{"n_kv_head": 3, "d_mlp": 1536, "attn_scale": 0.0884, "optimizer": "soap_variant", "grad_clip": 0.5, "decay_shape": "linear", "train_tokens": 503200000}
Each number is 500 + 25 x the weight over its row's rms, rounded and kept within 0 to 999. Layers, rows and columns count from 0. Numbers have three digits each. The size before them is the row's rms in percent of the matrix's.

# up: layer 10 MLP up, 1536x384, rms 0.0363, rows 1399-1465, columns 320-383
# down: layer 10 MLP down (transposed), 1536x384, rms 0.0363, rows 1399-1465, columns 320-383
# gate: layer 10 MLP gate, 1536x384, rms 0.0364, rows 1400-1465, columns 320-383
up1399 102:497484534477493488440517492514518467509524497511516507546500463520501503514482516492486500511521506449474509523524516515514480489536487460495509486436529524524523512478534504458513506498530502
down1399 102:525483525486487505571523488485493509505525513489504512493487461518510534486494495493470511499498493527456472507487518515549551480516504501466563531539521470499522473494489546514505517427510518
gate1400 098:530472443464534506518497565500545482510483510484440484499524516518535530517489483460477506511526500528492549524511505522498479475465508541489483484492506504458504474466521510422503482475497527
up1400 097:542509477516499500485546490500492502514547515513527528509527528471491488492501560546554538508503502458504498510509511466495525482509490502488541506586506456510499565525497498525519493506459526
down1400 101:460508497509480554501483469490531494494502471483507462521505510531535498482526519501489504507507506463514518521498485509527477482453461511505499498527502523544501566541495496479501499495501494
gate1401 096:491473544506565539475495498513466465511487484514473487492489463479502509553494493469521516511539555459508525501512499490509479483554486537486509514531484507547478498475494501492496535501508481
up1401 095:502522499479527495527483493530500544519494482523463486509511500479539524534493517475507530501570514476518494500502458476502525541464503533514502521496475481484575463486506522496505493486516499
down1401 096:508510506487488509506507495503505517487464507463508519493544489506462473488530552473500463469495517514503482478527506507505551506481514562491497509486504498473483515529520480476505475511460491
gate1402 107:480486488504498487515508489484532537492534462515510525489460464516473517498564500493529529495491470518519540502512460527488500464501575518477530554462513570471503538525537505517542506515534489
up1402 106:517446512486503467504533485529488524548503470511511515514517512520475473499512525531507501521502477504512520520465470523511507525516510512441530531482536562501492478498548459473524481531503505
down1402 105:503505509536526486528493461471487506484514477526459522506489515520499508520482544500475442511516530486538493476520499497458486469542527517499480509466453529479510470495498485519543453521518492
gate1403 103:531543501484514496454530485520449539502475485488472504521534514559542511487524534497467517495504528495501488514511587493495541547508502502517498533470499493467481465471506475497469504472525482
up1403 101:517510523484459536515467487504493507480512504523477461500454513500495495478512478521480485465459516535555507468521520477442527518502505480481526495485497516487492489494510482539501469483478528
down1403 101:551481508496539539468518481493477500505505487495441496490535545521544453470517519500523528498540530485457491518506492501502508504492483447479507465507546491566482498504494483516499512537487525
gate1404 101:515512530442477468575512512504523501516489562556519436486490515489502524496507502508434455494518508517507467481530494520506527478520497478488476513488512472524507494527521529501505471482529457
up1404 103:556499507495495500537449496484511435532495495499514457485465477482505506509551459498509481503523476493547457494500490537475538474506479493526473526516469466504527506527524483520530489496500528
down1404 103:509515553484470484493501487461514467499471565486520488462509496511521482510527473502497483501507494491544492512500441500448531492484484500461525527542453492465526522497477514477500498450512496
gate1405 101:499532483518573459483477511488474495503509516505498474514495486519532516470540508483499495504518475517508506474486516492515503526493519510491482474544486478484520532528493500484461509506438542
up1405 099:480473455461502563485509487493485524523537514482449479482492527554523498472525517505484527505533465496484532534479494526484548506542496493504489527537498505511482488529530524508553496521487463
down1405 094:532534525482467477476518513510460506495490472471484520504446476478502484494524473497552518494480476456492491503492500514527540504522496486520467507576515468476475488510495540507471507508499481
gate1406 097:484483533497489505514502531475536509476490500528504538497476515478469519538491537517507469463513524526501540468457494512521512479523521496512453459491498488543523483516517464538535528481497498
up1406 095:487538524545485444512510495455544487477515493495514531528531483522485482502474561454505506480481539499498521562525543476487492496524463535523499470521487523537506466496510487521565488510503473
down1406 092:517544466504488485507562499474485494527515460483478485521542483470505516499494509487488518517498494494514489463499515501496515484518481472510473507508504502478503518499489511500458467470451500
gate1407 125:496506475525495501538511493518490460498472527501484509489462486477469510468557460540495508491499507450512465526481508526463499499501521528519478489535488487501495500517528527545533470505488495
up1407 100:482473464520474533509472471480510506512517538491469523501518516488523508477511441499513491506499462438478490512482508533511500530492533517488475473500485508484505486528522542479537500477522518
down1407 121:519499529473488473480499479490494538516521445509519470504523480530507473537458553510501518485470544539475524499468491475521502490514470491490501509480502525506499493512486484485437531501505514
gate1408 096:505474511476518520524440512494490497528492474463545541484482504483490502520539497498506534492462487519503528515504450541528497527489481440515475501473486470465502463492457503479504502469473515
up1408 094:489492497515486515499496551513489523545505515482490539461490505522513486529490470489535495474465510521492504480519521484519489562486506466478527507488468540454458536506523538497486541475524463
down1408 096:453493472475466492490463480507509525482464530486530511541510480520470487463497536511481543456506499510530504438531517451505497555497482478484472502486513505514475466518499472528485490463560465
gate1409 094:457473529481529497515499499458514455496540480507487520499529484497458471502494512471493492504501474497474469492456502489481459512499489485503523500501511515523536515519502485489481473495505515
up1409 095:444478467489524512502467510496522511502512464480465498506453455492506515483486534477504478491449536475462525523505536528489492506483489480508551504515507491500514479503487494540505479534509482
down1409 091:552519495531460505480513498527487474529448474497500460475482509480520495507475483490472494519506493524502506571526510506481500519502440499480472510484510531547515497504499526523501510523501475
gate1410 096:493492442513501501481480498501513466507488503463492511506508506493518546543464497476491518459481486501491512524542491500542509526521532500517464504496474489512474490528499490488467463495483498
up1410 099:478527500525465483527528478482512490501474512480551507496454523460497519539477462467491502497483524499505487549570488463515472475457548462499467513498435493540507478543442461473467484485508495
down1410 102:463549490491550470536504478472472487466513552512491490514476510463538549521503514543470481480460522503530478502459473470508477481479528542504492549509469478517517513523466526499483503524471507
gate1411 099:484482509502534506463538474484492496459465478489469496528509498528473549504443517479503498453510509522483502460491525536461507507495498522528482539497552510459498522528509503495482476465507469
up1411 101:492523512509516488481512497514509511481525525467492515483528487475467486534454498527526504552506478477496522470531516486524510501515537456457514522506460459570539500501520535510484494540503483
down1411 101:492513513475508472498464510520510498527468474484469560503505526485475503521551475493505506562479482457524526476510491501476506516478484503490512483483461499529500481487522508493541501499468532
gate1412 099:491520509508499462488527564474522526498507523464501495483504496477510549529480457499486530495459536510541476559479513520509499480505540486513494469518445508472493502505485519486528569495467546
up1412 100:507515482532516505477483467484490498525475490518533504450484493495484467506541444517508503481472502517518509523498512469555487495540463511526506563542490500519514488498461509484518519500498533
down1412 101:522496532518506462524459532525516523537541507532522497489499483506495531524514442503495556427501488508500504466494534478504494493492451461483517478493468533541510485532527542503509528449512478
gate1413 097:473525521536481494476478483527552455510505520483476502468480502472548530504538491526450478465484499491472471531501505517481486471526540496510500531455511459495468524487491472482479488489533517
up1413 101:518494510511497516486488495455454521455492496484513510475504528489495466449482519511488489488496488471526503488504471542431492520458479496506490545454541476458490434529567523508492426544478511
down1413 099:529517505478462503490470516463515522480495534501535507502488484478514494523466520487527533506527486492480538557464519510499491515504432492487514526507520524522500461519531494442479518505507500
gate1414 100:459500482478513502516491515497479514536528494511505537489493483471481486541537553532508454469529501491512509457482475477451517550492502500489505522478500508458493496518453492503515459482492487
up1414 102:549525573523500513473509478468511481455491457472514466514456479490506454515534544517484529494525499525489480515459505519454510537478520496511506523537474533485508511525496503490492485446523497
down1414 100:479498537537468464478512489497453496485497504510487496509459517506458541493517495506496502497523454550547494529487499560501504483494471524503511445492465541516525486472483520525515518541539541
gate1415 091:510485516531516502444472500484529480525503434472534503505495460507477528485485477470513498478523479490548478484535454501496507500532536488501527465514482477527508517493488487510556489479539450
up1415 093:513508527507546490468500471497530476506488452496492495497487502500484467481497501508523447498522515453515481555513471521501515503540485450501525514526499478513462514445477448497564493517512479
down1415 078:506501482485499517506501495487558475522510494492495507496530489471511535537478489490494494552494474490520505475539488516518484507551514496514513507465493497518529453543492528490484508487522493
gate1416 104:491487519506431495541465459490500476482501511501519530512498504502505494505497504457489515511526490482507504437533531532505515527458557522490461496508542557466482524520544569496518505487519527
up1416 105:506468516489503517544494498529471462533461501493509496479476458530509517544505472514550495502487464523480499467523446490518526515510483498468472499497553535499471525510485486512457514477509510
down1416 104:509532491518530488497450503515481484476526517472519537527435504474532533468523510509525513492495477573565504490444485485529515456490484490489512482522515457500499510496511529521462519563503487
gate1417 105:466502485473466498511519475477470504494553502503500484534506483496516475503529460500541513520484544455534456504470487503496507504479538536523463521545465456493516509494460491530460523544490492
up1417 103:446551492512509528545487485524482510502498505471493514541512461491505477501484509531501499520519506468535514503536552490491513479465463538501487447523501469494521528518484498493493491530478501
down1417 100:505539492493486460516461502473472502486484485515482516558498475471484503515510463540493540512521497494511497505512479514519533502534505489513481468491519504494504527519503518458474495489497564
gate1418 102:523533486520499471529555495501490506507576456531477510518489503466493582493471514506472543468495425515545512463512495448536462467514522495546478451495488486555493507510495501512539457517527483
up1418 101:503494477490486489486552521538524508519514495519471527513542489495509561457472493508481538433468425530513480528510502497526492507501504461500481539538573512515531587506512516522496484536541512
down1418 102:495501488483492495495487505476510511503491484483501452511500529516528535471530538499516495492518494477528469465510534473529485499468494507508473523464489522466479516524517498491463470529527509
gate1419 106:508486507494467413495545470547546479481466519460534547471524516477516508519500513515515434520539495464509481469468513537491489502484495506486486471478501490495472512520470506490456541485498511
up1419 102:467524510484487509525525508486514484549520472510474547508506521543547518504498474492488513476442491505480529469509529496500514544521483471503490485455532473502500510503500499482516535513492494
down1419 104:488494481537499527562506539466535479486510526500474498496529463544459511481500534487511493485521484532496455491525576492507515465465549528481464499475549501524539519490502472512511525506513439
gate1420 102:501498488525480468460516422535527555512457491514496492511495482494474506498531465505510477495440506513530542506519503523504467513457535457493480524530488528539508529465518529517496504495483513
up1420 101:538447512516525558496485513451487556506497512467506507467522525487466523511531491466514507496504546437508517508473530467494529478505484456518546466483491533463534510540501497423516533514538544
down1420 094:502521531482466473491496479501466513517507479496491486542504505514524516564446530514481471543473459512508482530441476512489485463479490533518478490530465466521470477468468506526488512507517518
gate1421 101:509506489481486547493504548524486445514482492498487447491514481548543480479491474520516474485490514509526460499501479540510500480546528496466455480485521471520497485478443476494476548448513478
up1421 101:496519459493453532527477534509508491554484492510555519518501484480520484522457501495489473463542500497498524511449536526477501498508510515524475453539527473507495520498468502484496503453511474
down1421 101:516491517486502495497487457537471517524518520509516487506488498469497489538525546516508479513509475459477518466502488511492536483512463500491527475497514532506493497501527506514539462533448479
gate1422 099:482499481507461467513482524512512473512548496511521499479530537509506502515485492534502559513477462510504518508541487499476511484475526473482496488503507522522482473543491519445506512486468488
up1422 096:511515500508485482486513531546486492511447540486503467509489548491479496497510509539543462477509493540535499535471475516548513498517514488497519527506476484495541500515500533492492485522532518
down1422 100:469480499536515495500507495530461492513501479492517461518494443499464513581480518466510498485526549500497471456500514483499451491537444525470507485538544513524494487495464505515495495489525526
gate1423 100:486485488529473584510539453513507501504505478523546510513462532508542497501536520533494454488518496497524476510511507465529549515498530494527518516492552509469504524531533542521458509501506522
up1423 100:444471528491477473503485498531513486533517511490502515466509478515493493461527508472499470497511524526487479474499487542506494498481482485510495502532485519503453524531465463550514501490472512
down1423 097:518483504507524528505534511463481536534497531520440497492542507483462486494493494475485513473499489472511459501514458490494514553486467500484507462500489495506495502505515478456519528523485487
gate1424 102:476497555480470496525477454505516477508505516511481510497472539502519480512492481502459479503519487479495483538515511498485566469472456544458488507513477496536484517484478568525500472491523526
up1424 103:478451518527485499522466516462547483552499496462518477462489485467471521523508489490522520495555496474485499521508462519501496470511542528522503503515485464474486517496485528540449492511468519
down1424 101:505504528499457488500538450475484517483472492483525536514482487478528515491506488480510472534479470518474479504496510526482520506487491476460497484498514513508479494465522515491474544534464518
gate1425 098:451436482502456470559492443485512486517495490495518491471486517472509479505521457457512510484440452501509493540498515488489511497484541528505460495490531532487531516479513447458549499472512501
up1425 100:468491455485494498461502500513500482484545471512481489506513524534492492527476507483493476535547533480497502483489512497493485549542482464519515572488490426514446520510522504507460559490485518
down1425 101:496471533541485522494481481544497435538517467495482487510502474495503534507493529509508540528527485485457481539536510489495460492529482499493466555436484512484474464504508520505487509494455501
gate1426 095:503476513502503490499491537514512509485493520536493535508482525534512529555494504460437467527496514547450480528520460511462531502476493497487472469458514515515497508535471489529495486506522535
up1426 094:475489488482515535488525525512489477450472481493501481520557496500531521471515493505550515487467540494524501450506481507538464509528460505497559514495468525518526500459509534512495507520522484
down1426 097:516512513553515481450479524480473510541526529531522470492442458490482534524479447519479508501489506534521524563506500474485509492519536542518481484493529506492491520504510483502458507500496527
gate1427 105:492503495451482507509528507499489528528574551494488516459476464470522502481526497524552468487484465487513515538502523510509481486482453477483482518477508531496519514534477530507493508507480524
up1427 096:479507500513485480521490491540519500467502482513488501471492482496510481477500519465532448516507495531492496492444543484475483478483508493512514520506513511500492493535508497527488524517505541
down1427 096:446484517527511515551494483524518440488500518540500474555515496470510487490522492495496469496537500509512505523521517504531498467481487520482486519469518520541543517504490419471528488518491559
gate1428 099:471486560517464558517469506474490495512491538515526500506524491477501480549461458504495484480499516485484504481545542477486486508503514536478527522501504473514500530527500460487524553488524491
up1428 106:443544497488526487513509498484509521507501502483492508531452530414513494512505504509450498504484504463469511500486542542509524484503486497500538486514509502503509465502514495518497512469486494
down1428 107:493483541514492501497520509509496513542486527535532484497501528500520476453508465497450456457491490451510508519488543501504491515512506535547476466478517461479493484549511499469469451495504489
gate1429 103:535550459537513511481491489532464472531488484515483446489501502557498502472502527504522511473541510511496518467517483499518505508469504519499469472540498492502482504494509464485506530482495538
up1429 101:463485527526474484549461519514518518544506505472497470509454507461485516481514492492489497533500505522473464526504495491474491506516498506522491478461475495467500494520540463533486523469495523
down1429 100:518547474520501493519491524491500483529493449481458527535494476504529503479484559553490475512489436475479500514470497516523482523538533492484523489493485525514468504500542525520522497464494496
gate1430 101:486477500459495490506530489481538461523560504497492472535500496499506503527503524536493491451460518494532508471482543495506470508518516476513476507519482496487476501526509514502537459524439515
up1430 096:533479468485476483482516487550523467500497485503514514488461504479510528513531470495520545459512496506499471445495517494476500486485528531501493504474504504528458519503468514450463451544513528
down1430 097:468494465456519472466485521494511501505536525510478513539533505484519496516567486535496479497560529486493537513508520496475485507528491499509510511504476530491496507569497519495529510509480511
gate1431 105:537523490475493543492521465506478469491512441483522460474472521488537535487510481469496477515470474514483482469529490472464459473523520466498516514487458511452491539480526438528531498455483454
up1431 104:498526462528502456498531521530532513469503527454552547496498511502469508455518519518512459499481496487494483499512467512520534499466520539519474449526521474502507503508488539493534523525523468
down1431 107:513510503501485532472481496512563532512515531493483498498530517504508461484506539515501498497494534496486492510477528515512500453515509526509497494531503487535507463474540546490486516514511559
gate1432 092:485467493505508531508501538491491489485506484498524530507486515457478512524488469502554466505478495504561482518515469458460491520492519479522516525475520482495516515538537506492507524455525528
up1432 098:529515483463468491437480488501493464480506492479496501495509509531497515485492503498482482451504477505495458493504524528491475515497529486504567514561454532476512516550490478477523500513495449
down1432 096:455475492487475505494538481481486506501498463524489498487496495502502477558522531497524508522509508526513526510482491507488498462468530492530522517528508518522470463460528516507472481523480543
gate1433 103:540461500456503461528515529480488493465530499512509489496464496506544485536476464498464518491468495499483510501482545522510530497492502506560516457446492541511532492551518527526483503479472471
up1433 101:518486468491520489497511504506470500473523497492500496516477477491495495515537516456501508533510448506522510513495512504498508500513507495527482523534525487519524480503462498514505546550470502
down1433 102:526472490465526509487506466548500477498549475481475516477498519509465473487536544504498514488543471444480467477506479510470552519504503503545468505515482505519490487478486522500496529514479506
gate1434 103:505518505506500494497513468509469540497497503535454480485469498489503495502487485529525497492474508496499505501505494512508485477495506505555539507457508514493516489464540479503469510483512448
up1434 105:550498483531516503510540480453476472509480500526457523486477502494473528530448497487421463497528462558472522511509535478502539516516504531490508496535525503523516487497510500518495458456513525
down1434 102:528512520485496460503519517527517512505465527484498515524510455441490503468514518541466487520488513487499484501488467510543529513491495491518474536507503528514515542492511491506494496488515494
gate1435 099:485497481540493528461505486499557493478536492472535464517482506547506517531494473494488512497492477520511469500450542461513471481525520517473510476471493501537457528536486489518479531491482506
up1435 100:508491495507502440460491487517472534457505462521553554527488504554523501496488492540574509443489464467560512460497438495487551464479454529461512507485505499498451490490545525474518476486482532
down1435 098:484476514497467521487471491511482492426501483490502516494504483479504506496480429523528493490500520522479472509529461544515489505475507495515496517506530491525484469518518501515521457540539493
gate1436 104:509468512467453484504517514528474495540494521446469491533517492538465522513517480527463517478526438501474501496488449491470489490482486500485515503520519508545483526523501482455497504450457466
up1436 110:489497510532494526499505485545464438504516489490482527521504492560500525497480506483464527478490431536481517544501459481477507519501485502456499450523498514540504527527492491544503559438437506
down1436 104:475483430506483452494481489495514505448504476486485446473538499518479519476510456512494494468490491526488502500557473510519528474512491519530523476545532497492480497454517510493514518492476517
gate1437 096:496484514535484476499519486464487468507482495534526545473512462512504531505488463493510521514494493542480450484521480462505479497490519541501454487516472460469496511473501492529503484472484515
up1437 095:522502483439506495495482504535477516527464503470473462485516497499494477442516455454474536511485522493543516529486498482492440525553532540516482473503534483511512513489474509466507499484506483
down1437 096:535543510448490536501475532554488460481529474568486497487512515516472467506531498502494484479512484492516527515506500486539534492557491466451511535507498498492513495516555471524454502515537537
gate1438 099:482517492509498467482476494489557503510493508486516505493415518447461492498508524532489506494514524505499467504459467507513481534504468478479486514527506532509510487459499524530486494473503531
up1438 101:507504495489528486482530458474489528540505490486510501485491527493480499452468490523493454480508477482475442476487518506524490529495513465511534513499534448560476508539476521541492436498521499
down1438 097:482489501495512504543519527473508506506438495487519476494536484497540506478491540546528461521475458492471495487485466450479471515551506493490530508473501546524511506518505470488492503505530515
gate1439 104:499476496525451498531490514525534535521464524464464500475506524554523496504512515493490445517489495493523481487492525489532485524501506466541466524489537507526473491439493484445502488487542475
up1439 106:469532479532528504500517474513507459506491477494489530446465530551494469521425503482507515498490471531548491482492538500481475468515537555520519505542493493510490510468503487491515506526514488
down1439 108:500442492502488480512479531507546495534489492513492477481499544521512499471484490518477512502490501505538517493508518511497495523488509486480491503491480497508478495471521515482524502514532532
gate1440 096:491541526500438492483511489501529515471501531501508498489477495481511481473508502503446500521534540522535485512493440485476540488529526496519506468471484487499510491505498503490521442471447476
up1440 095:516528541481505503512501487494443430477574504489499483468539530513536526482505497492459522507462484499472543529529511475461495481495502539564499503449511466518501487505479499543458501467495485
down1440 097:527534514504547482466477519496478535516509502506515511561504473496540484524475478534474520460464497489529519502455511486474479490470510510476532503484500478505498498465511500466497539496469531
gate1441 103:518498497527472511527484507489491481483491514524507516521469460536556503500473490498522492492487519519529538480489554489523517522485517514532534563482485516532515527514500502484533486471550505
up1441 101:501496482522505525516557515500521476490455495512482504507535517440502503512482491501539483485515500486479526516489518525481455526502507472551508551494516470480497548503531495475518506464503529
down1441 102:511483517524541500516530510497476486466503525492543519510543481529549475487489507511505492496474482451493523504477517488503488542520507500492517517515475488551521527485451534516528530520492499
gate1442 094:511516513489504478502478447501535477491511444514536496516457495502517530474485473438479495550547456520570504446498504467480485533472522492498490503475478544461487515483523522492503515516483492
up1442 097:529473538544495512489496442477475477507522515483517476543526516523522509466506501483489517476523495499502475480475535484493452433484469495482490488549487503478486496487486522509478522478519513
down1442 094:509500485511544513486479508507507482462447516541484512505474518469505438514518488516488495472499521536522476553492489461471522531506528525479508509468508487512506486460545513502509491468505519
gate1443 093:504470497485525531524481464527488465505529488520469490497506523513503514516501485536486490507517496492516519506492517456471517480517551504511529507496515525512534539495515518492496461487508471
up1443 097:487514504482502505520476521511503510477501490479503467499482494493492562453485459496552486469474489493474502497499483553503524505469432477478526505524513453501458494494519516503500502513502510
down1443 096:497490483509505497510477479508492502511484487505535521496500474503578460500494493482488462534496463504523485515507543525522493492501512553555463497462533480471558496491524501487513509498517481
gate1444 094:551486510452491494482482468504484507504494506467519494482505539574462503518504513495545501507500540508496504490509475491517522493520533475496492540468448484462485512540524513493483527499490482
up1444 094:531502519512475504497533508530517513462466496475471490502525473490470519517463500495519509470480505490543522473495515450472489561501514519498445495472535506440467454513491500482482478487473480
down1444 099:488504504493563486504476478493465503502498521491514516451503519546491542425520475487523549538499487534497474509457515512465527498502500481516503498535477487478501502478507510511475545459499484
gate1445 095:482495467513493489490491524460495472519502492454476505509545543492506549490478493498483534480486521500444523491501519475543543511486446528450490540519524494497512537471487538475474491548481529
up1445 095:508531517473498484503513469459461525486500509539472529527511536518473521475548456493506550491549488477489511547502513463448495490509509528490514474504504492492525543516527470523490493494530502
down1445 092:503461523482471481468473494513520510519514492469516469500517538503472481479475494483501510493455515509498502452488522493472538506462498506457471495536508506544522487450468518514485471529516500
gate1446 096:511527493473506567517546569513471506517509461487507524508496493506488532488524489499488515489517540432479469466491548480525458536519534477434519521512543518510514493563507494507506514518486487
up1446 100:464540505476534514492544495503499503482531494487498516531500506519552497560473455550483514487539526485485440490522539476466444517489472470511487538537506498531469509494478488522538499491457541
down1446 100:511514517525478477439524513503497498509469482499500505485465467511490484487476486555483480484512488540443474429514541498500521471516479518524522543494519479469467501480451481515510510499525496
gate1447 096:469485487512485470543484552480527530514476506500499497495543494509504545489492529509487504525513511527478457565468485466523484481505517499480534508467513470507508467509517462472517474543522431
up1447 093:514485523536514515516493544461480484531479499527507530523499521501497476537530563515525462462498518472506525467481510477505470515519507516464526490506503499530516488523532530501466479497516521
down1447 094:500529485464500481506481496511471495501491485453546463498461501516501504508485459523458515495520464559531497520479539491538465516499514487488491499531511489507536471515481514504512501477504479
gate1448 109:514450503481512518487522478472472537494527466474471507497507518508512499462473484481465525459511492487519535512497523500465478514472524478492504522495485497491544524519521471500502477449513493
up1448 106:474545501510514473542511506458529470470469539495494516533520545518524519516488502530513520537497460510507479510485538483479521513534471510476487476523504490506464499526474482515523518511489521
down1448 102:475503516542478501532528489487513511489479509498457515497470507441485511438492498491521491499547482525496476502491469504519524469481507513503506483489484521456477495533516509467516474513510504
gate1449 095:522553525438494483539506526532489548492534459491553516527497465566516493505491529550525482526476483508535497559495487494517460481482553457581487525491495503490502479480488506499480523484527515
up1449 094:494467489501487498487502491492502464524481486530502522543490533463508541469511437479488536495480518510502520477525516520500509499528457522465477508508506532484494539504472516495540501483473514
down1449 097:475498547472497499504516529491521501532488503523501486453526522520543491530538508535487480523462513489490496532462575519509526462448503490502459462472493481448500503526531526477525523453513514
gate1450 095:505482532505473488475483486494488515503499492507465466453470470515482489516512481533482449468464499492533475509489462522550532480448484509514519524484482506521509552484518499528498513459435520
up1450 099:525472489532510473445508464438505526448503471524508454515498513471518478503483457520497464508520494451513487489482519465536510501469527483538517482518529442472533470535520523473487512484491522
down1450 092:504505497534494493448480511542516534504508525483502496508464502491465473476501518459493512521482469497519521498481501477531487527447541485533476475554518467479494498495460516477499497498511513
gate1451 108:525532508505497482494495535531486521482500484480521498512461514531501476504489524482502474478540504510498508484508518520483512492495477547502524493498486478498487505497528497485499505480502544
up1451 104:491487475517525489515506466520503524504510494518488532531504525492504529458484502476491518498472509527473489521478486506535438461527525546469483505445444494499538487506503436499489499482538489
down1451 101:492500502506508498505537496507490506474481495487511494516526480487501476475475506474489499484498510494480503490492518482489506485513500501547515466476505491496477473521499482494472464503562506
gate1452 096:498508513497548476506512483518505458525458501527457546491499528483492532520455537509513505446471486508490473488515462469513494479453511526498486486479533545438501526522526494472533504485463509
up1452 098:466499515466487469544512477579522454506506478456535470489532443485499530517519518525517498469525502489496492489502509511518538550452526523484460514494466535495503487486499514491483475507502504
down1452 099:482484497505501526487548486509462511489447497478493527522481548481505515516514532508521448481450441471543477474497480468463459500558518465496538498509509469487481517499496522454509537480494486
gate1453 095:546510547495530463535481512498530520507532499529471502471473489495481501501523512461508490532529471473512535475510480528491520488530487474472500558459494533488482528514472482500515472489477530
up1453 100:490523459484474478453502478531455462478491507449500467531527484521512493485489451545480499517498505534506472536520516502509483501498508499492481473556545469527542446497511504511483499507510474
down1453 090:508496523513471521522531472486531509502476486499531490478509501501495519507500516485539495504492523457471542522513510544498481494509530487504497523457508476471441518494498515538525505502507482
gate1454 102:509509505450517545472468518488497500532517511444476513495468486470485547470488507463497584479493525471506490505469485490521497508459487506484517482492520484528490514467507502517513539470503510
up1454 105:505496519451502481508492488479505519549499457467492472485478510470501522496486529514486476480478542467504470488437519517518510497503511473518510502460529542493488532470518471511505497527511437
down1454 100:551532471506473502462464484522526494514495523513532500530527483504518459469519460564491496489481509538552512499485513467500483498477523505520486545534544505484506486454469525476515477509537478
gate1455 095:511492535481499533513484543518483523543512543445530514489508441506507478515503535478507516504498522481480534509492537484505517520530500485504531512490490522498442510524503504452480493470473485
up1455 091:495481496481485544526467484490523523529472509488508500485498521507481479497512530510471501465536499463484505533481496478509472518516486540521489485501507529476475461511507481507490501537494478
down1455 094:491462506543556563520498487525536470490511506491501546527522482495523506490510488490494450511529483476526441519519450513470525501504533482527498514542533495482508549533538519525564512517484472
gate1456 092:488531508457496486553462489483521538480468522480533470482464472508504465485474520507459504492500482496532490494443521464480529484476489508527506532481546486498531452512515521499482465510481480
up1456 094:516508454496486515514454482522446489498494458459514481501487498513508495501560551500553509471505527483451513515521468530490500523454464498488501516503536476489493479478493474483497498499529484
down1456 095:463491542506520482517520478505544494486539489462465459525510493514530491471509513467494471509513554514459495461518516470493449456478518530473481502561496459481480485504497510496482470466523471
gate1457 102:510525494526470490539542464522525496514458479503512504452482536489550531521498490498487501447487489522491482472490492467498459489517523487497467514500550490468486502523474496496450468492490480
up1457 102:459541489548533501510493493503489518531536507508501491496495528471512501499486448527532493493445517425456514560480516524555467471542473509461522532527517472482530470488517529497510521512522507
down1457 099:554495465447520542506510469472488520523537548472466496464485477517517517485491430472533478520479498483504523464484523531514496555495486425524477524459529494479487526513512530479472511540502522
gate1458 105:543506562507476505501539474533524503482525498497515502534490498459533490473486462526516495508522538452518468509490458463472496499466520516460535492463478474516529470484523522545525486470477545
up1458 105:477457463512477493516495465519507550482485528502514500455515465496469522530484512487499462484491509539482546526515463473464504484496473492492538476470515491538507493496489499522485459542480520
down1458 101:483486482490465514499497496484516448527486468469523502483478482544522505480510541491490503484513481488497521525496511516512444504538507530437499489546526516497522517526472488529513532516483450
gate1459 105:503506464499466480506495502492506505532508496469507493472529517508509511522509485455495470484510527477495532505455517443507527464488511475512527488489483526475517515464569499468475527542506547
up1459 099:498522533500491541496493483492510479529503468509468464510488491492498502476475517519472531479515486524502522500495518512476495524497438494496485532504475457453482485490494501517508512534477481
down1459 102:477509495522541463501533496545492467506509481503461517473494445483508511513494511467478479521502481514508499503497537492510497489463475492479487472478432535455517528519522497486467470483496533
gate1460 093:496526516461486525470466456521521483513521506508502516502500525494513510449452497485477485491462501485500517494485509528507497507508526529437495522499556489453544477499505524540493553507524490
up1460 100:507502498509527521467458495520491506504465466497484506494506526512483541507516526489510517477437527527504520474565515504487505517509484521481453483481470528526496471514513511514503496529481460
down1460 098:534505448550483499457516527499504513530531502517536468520509505480541500503480559467512518503496502510508499499469526509468513515509530488541507530502490466468481490486499483504529524523492448
gate1461 100:471518485512468489450523492504542500466507446474504474488493491532499533536533477521504494519496487506485537549451492507508521478521510441462487488495483508512488531506509513491497437480512507
up1461 104:483444537533504494503503493498479499503484513497529466507502506540456486525450513513555541481469477465484472511530512471502520504512482541501517487486456520539500476555486459501515526471508539
down1461 103:484481455462501476458515500517506505503490523511544497509562526486480475495495522465511547509471502549472499487512509523512528472517462489466509479492505516470537514509486448511513479512503489
gate1462 099:526506484548526462499513490519507519497499487482461466472485500459502518502492526493535434495522496492515500468485514508493533471478582479524546552449466484503548525529475503505498578537468498
up1462 096:533504472492504473544502534459522513519581515458476497502502499495475495524479491526478497529474501471486500558551496492477475508476517521497480516511462478522487507482503462465479519507472532
down1462 097:511503481506521472515485496517503508493488488487521501549488487521530449515489491498499516518519484493501499540463501555526469527498466510490464489498532506491455476494498483529539491482497470
gate1463 101:503468532523506484529510501528502494501515515544495471514478501504547520516505496507483471485531523493494521521510469512553510456450517461513480452490435483481547498509472515524485484500511505
up1463 104:512490508460501483498499488481489482490527495518519477499470475516510472551529538484514508476543520491524499450479517476511519499530470480526492486569459480570514489472504545495509478494524511
down1463 099:525499486491543530529505506549488540481496540474486533494571512488495477526476492552496521488435455508501484524483539497486538497515475492536507513508491472527533520496511494510518547470481537
gate1464 098:484489513535495491506511471521485485475509492509491485564501537489519453480459483480517516512498491525478498488480491517463465491498519486502468477507507522506523497522479517524490499540496493
up1464 100:507508483480520485483461483526520489504485530472500508479443530502462481493484556565517504501493481492478534461475482541522446537501474478481473475544488487454478486540539517460445506483516518
down1464 096:540471525507490495514513490502474550528518486470502450520486508499465554492519468501490514485485521520513521476503491503467496487501513479516532520519535485498482483462522472516500478529474529
gate1465 101:529504492510460475452473462476527511499532478503483536467509518509452502533517519487489465464486489446506540529459465515463433485477521518498491471467503482523496491490481513515512506445498452
up1465 101:544488491538511475502516503524503520525503481498483513481462480519500487471492449456548525486446509523550518495521474519488491503504510457521522515473448478480509519484516495496499517529477486
down1465 104:451529482466456517507485477486513466472470472503523532452518490466536481538523500525517496529531512498491512504476521535531456504493495517492497464493492493500504500520506487537522511539513546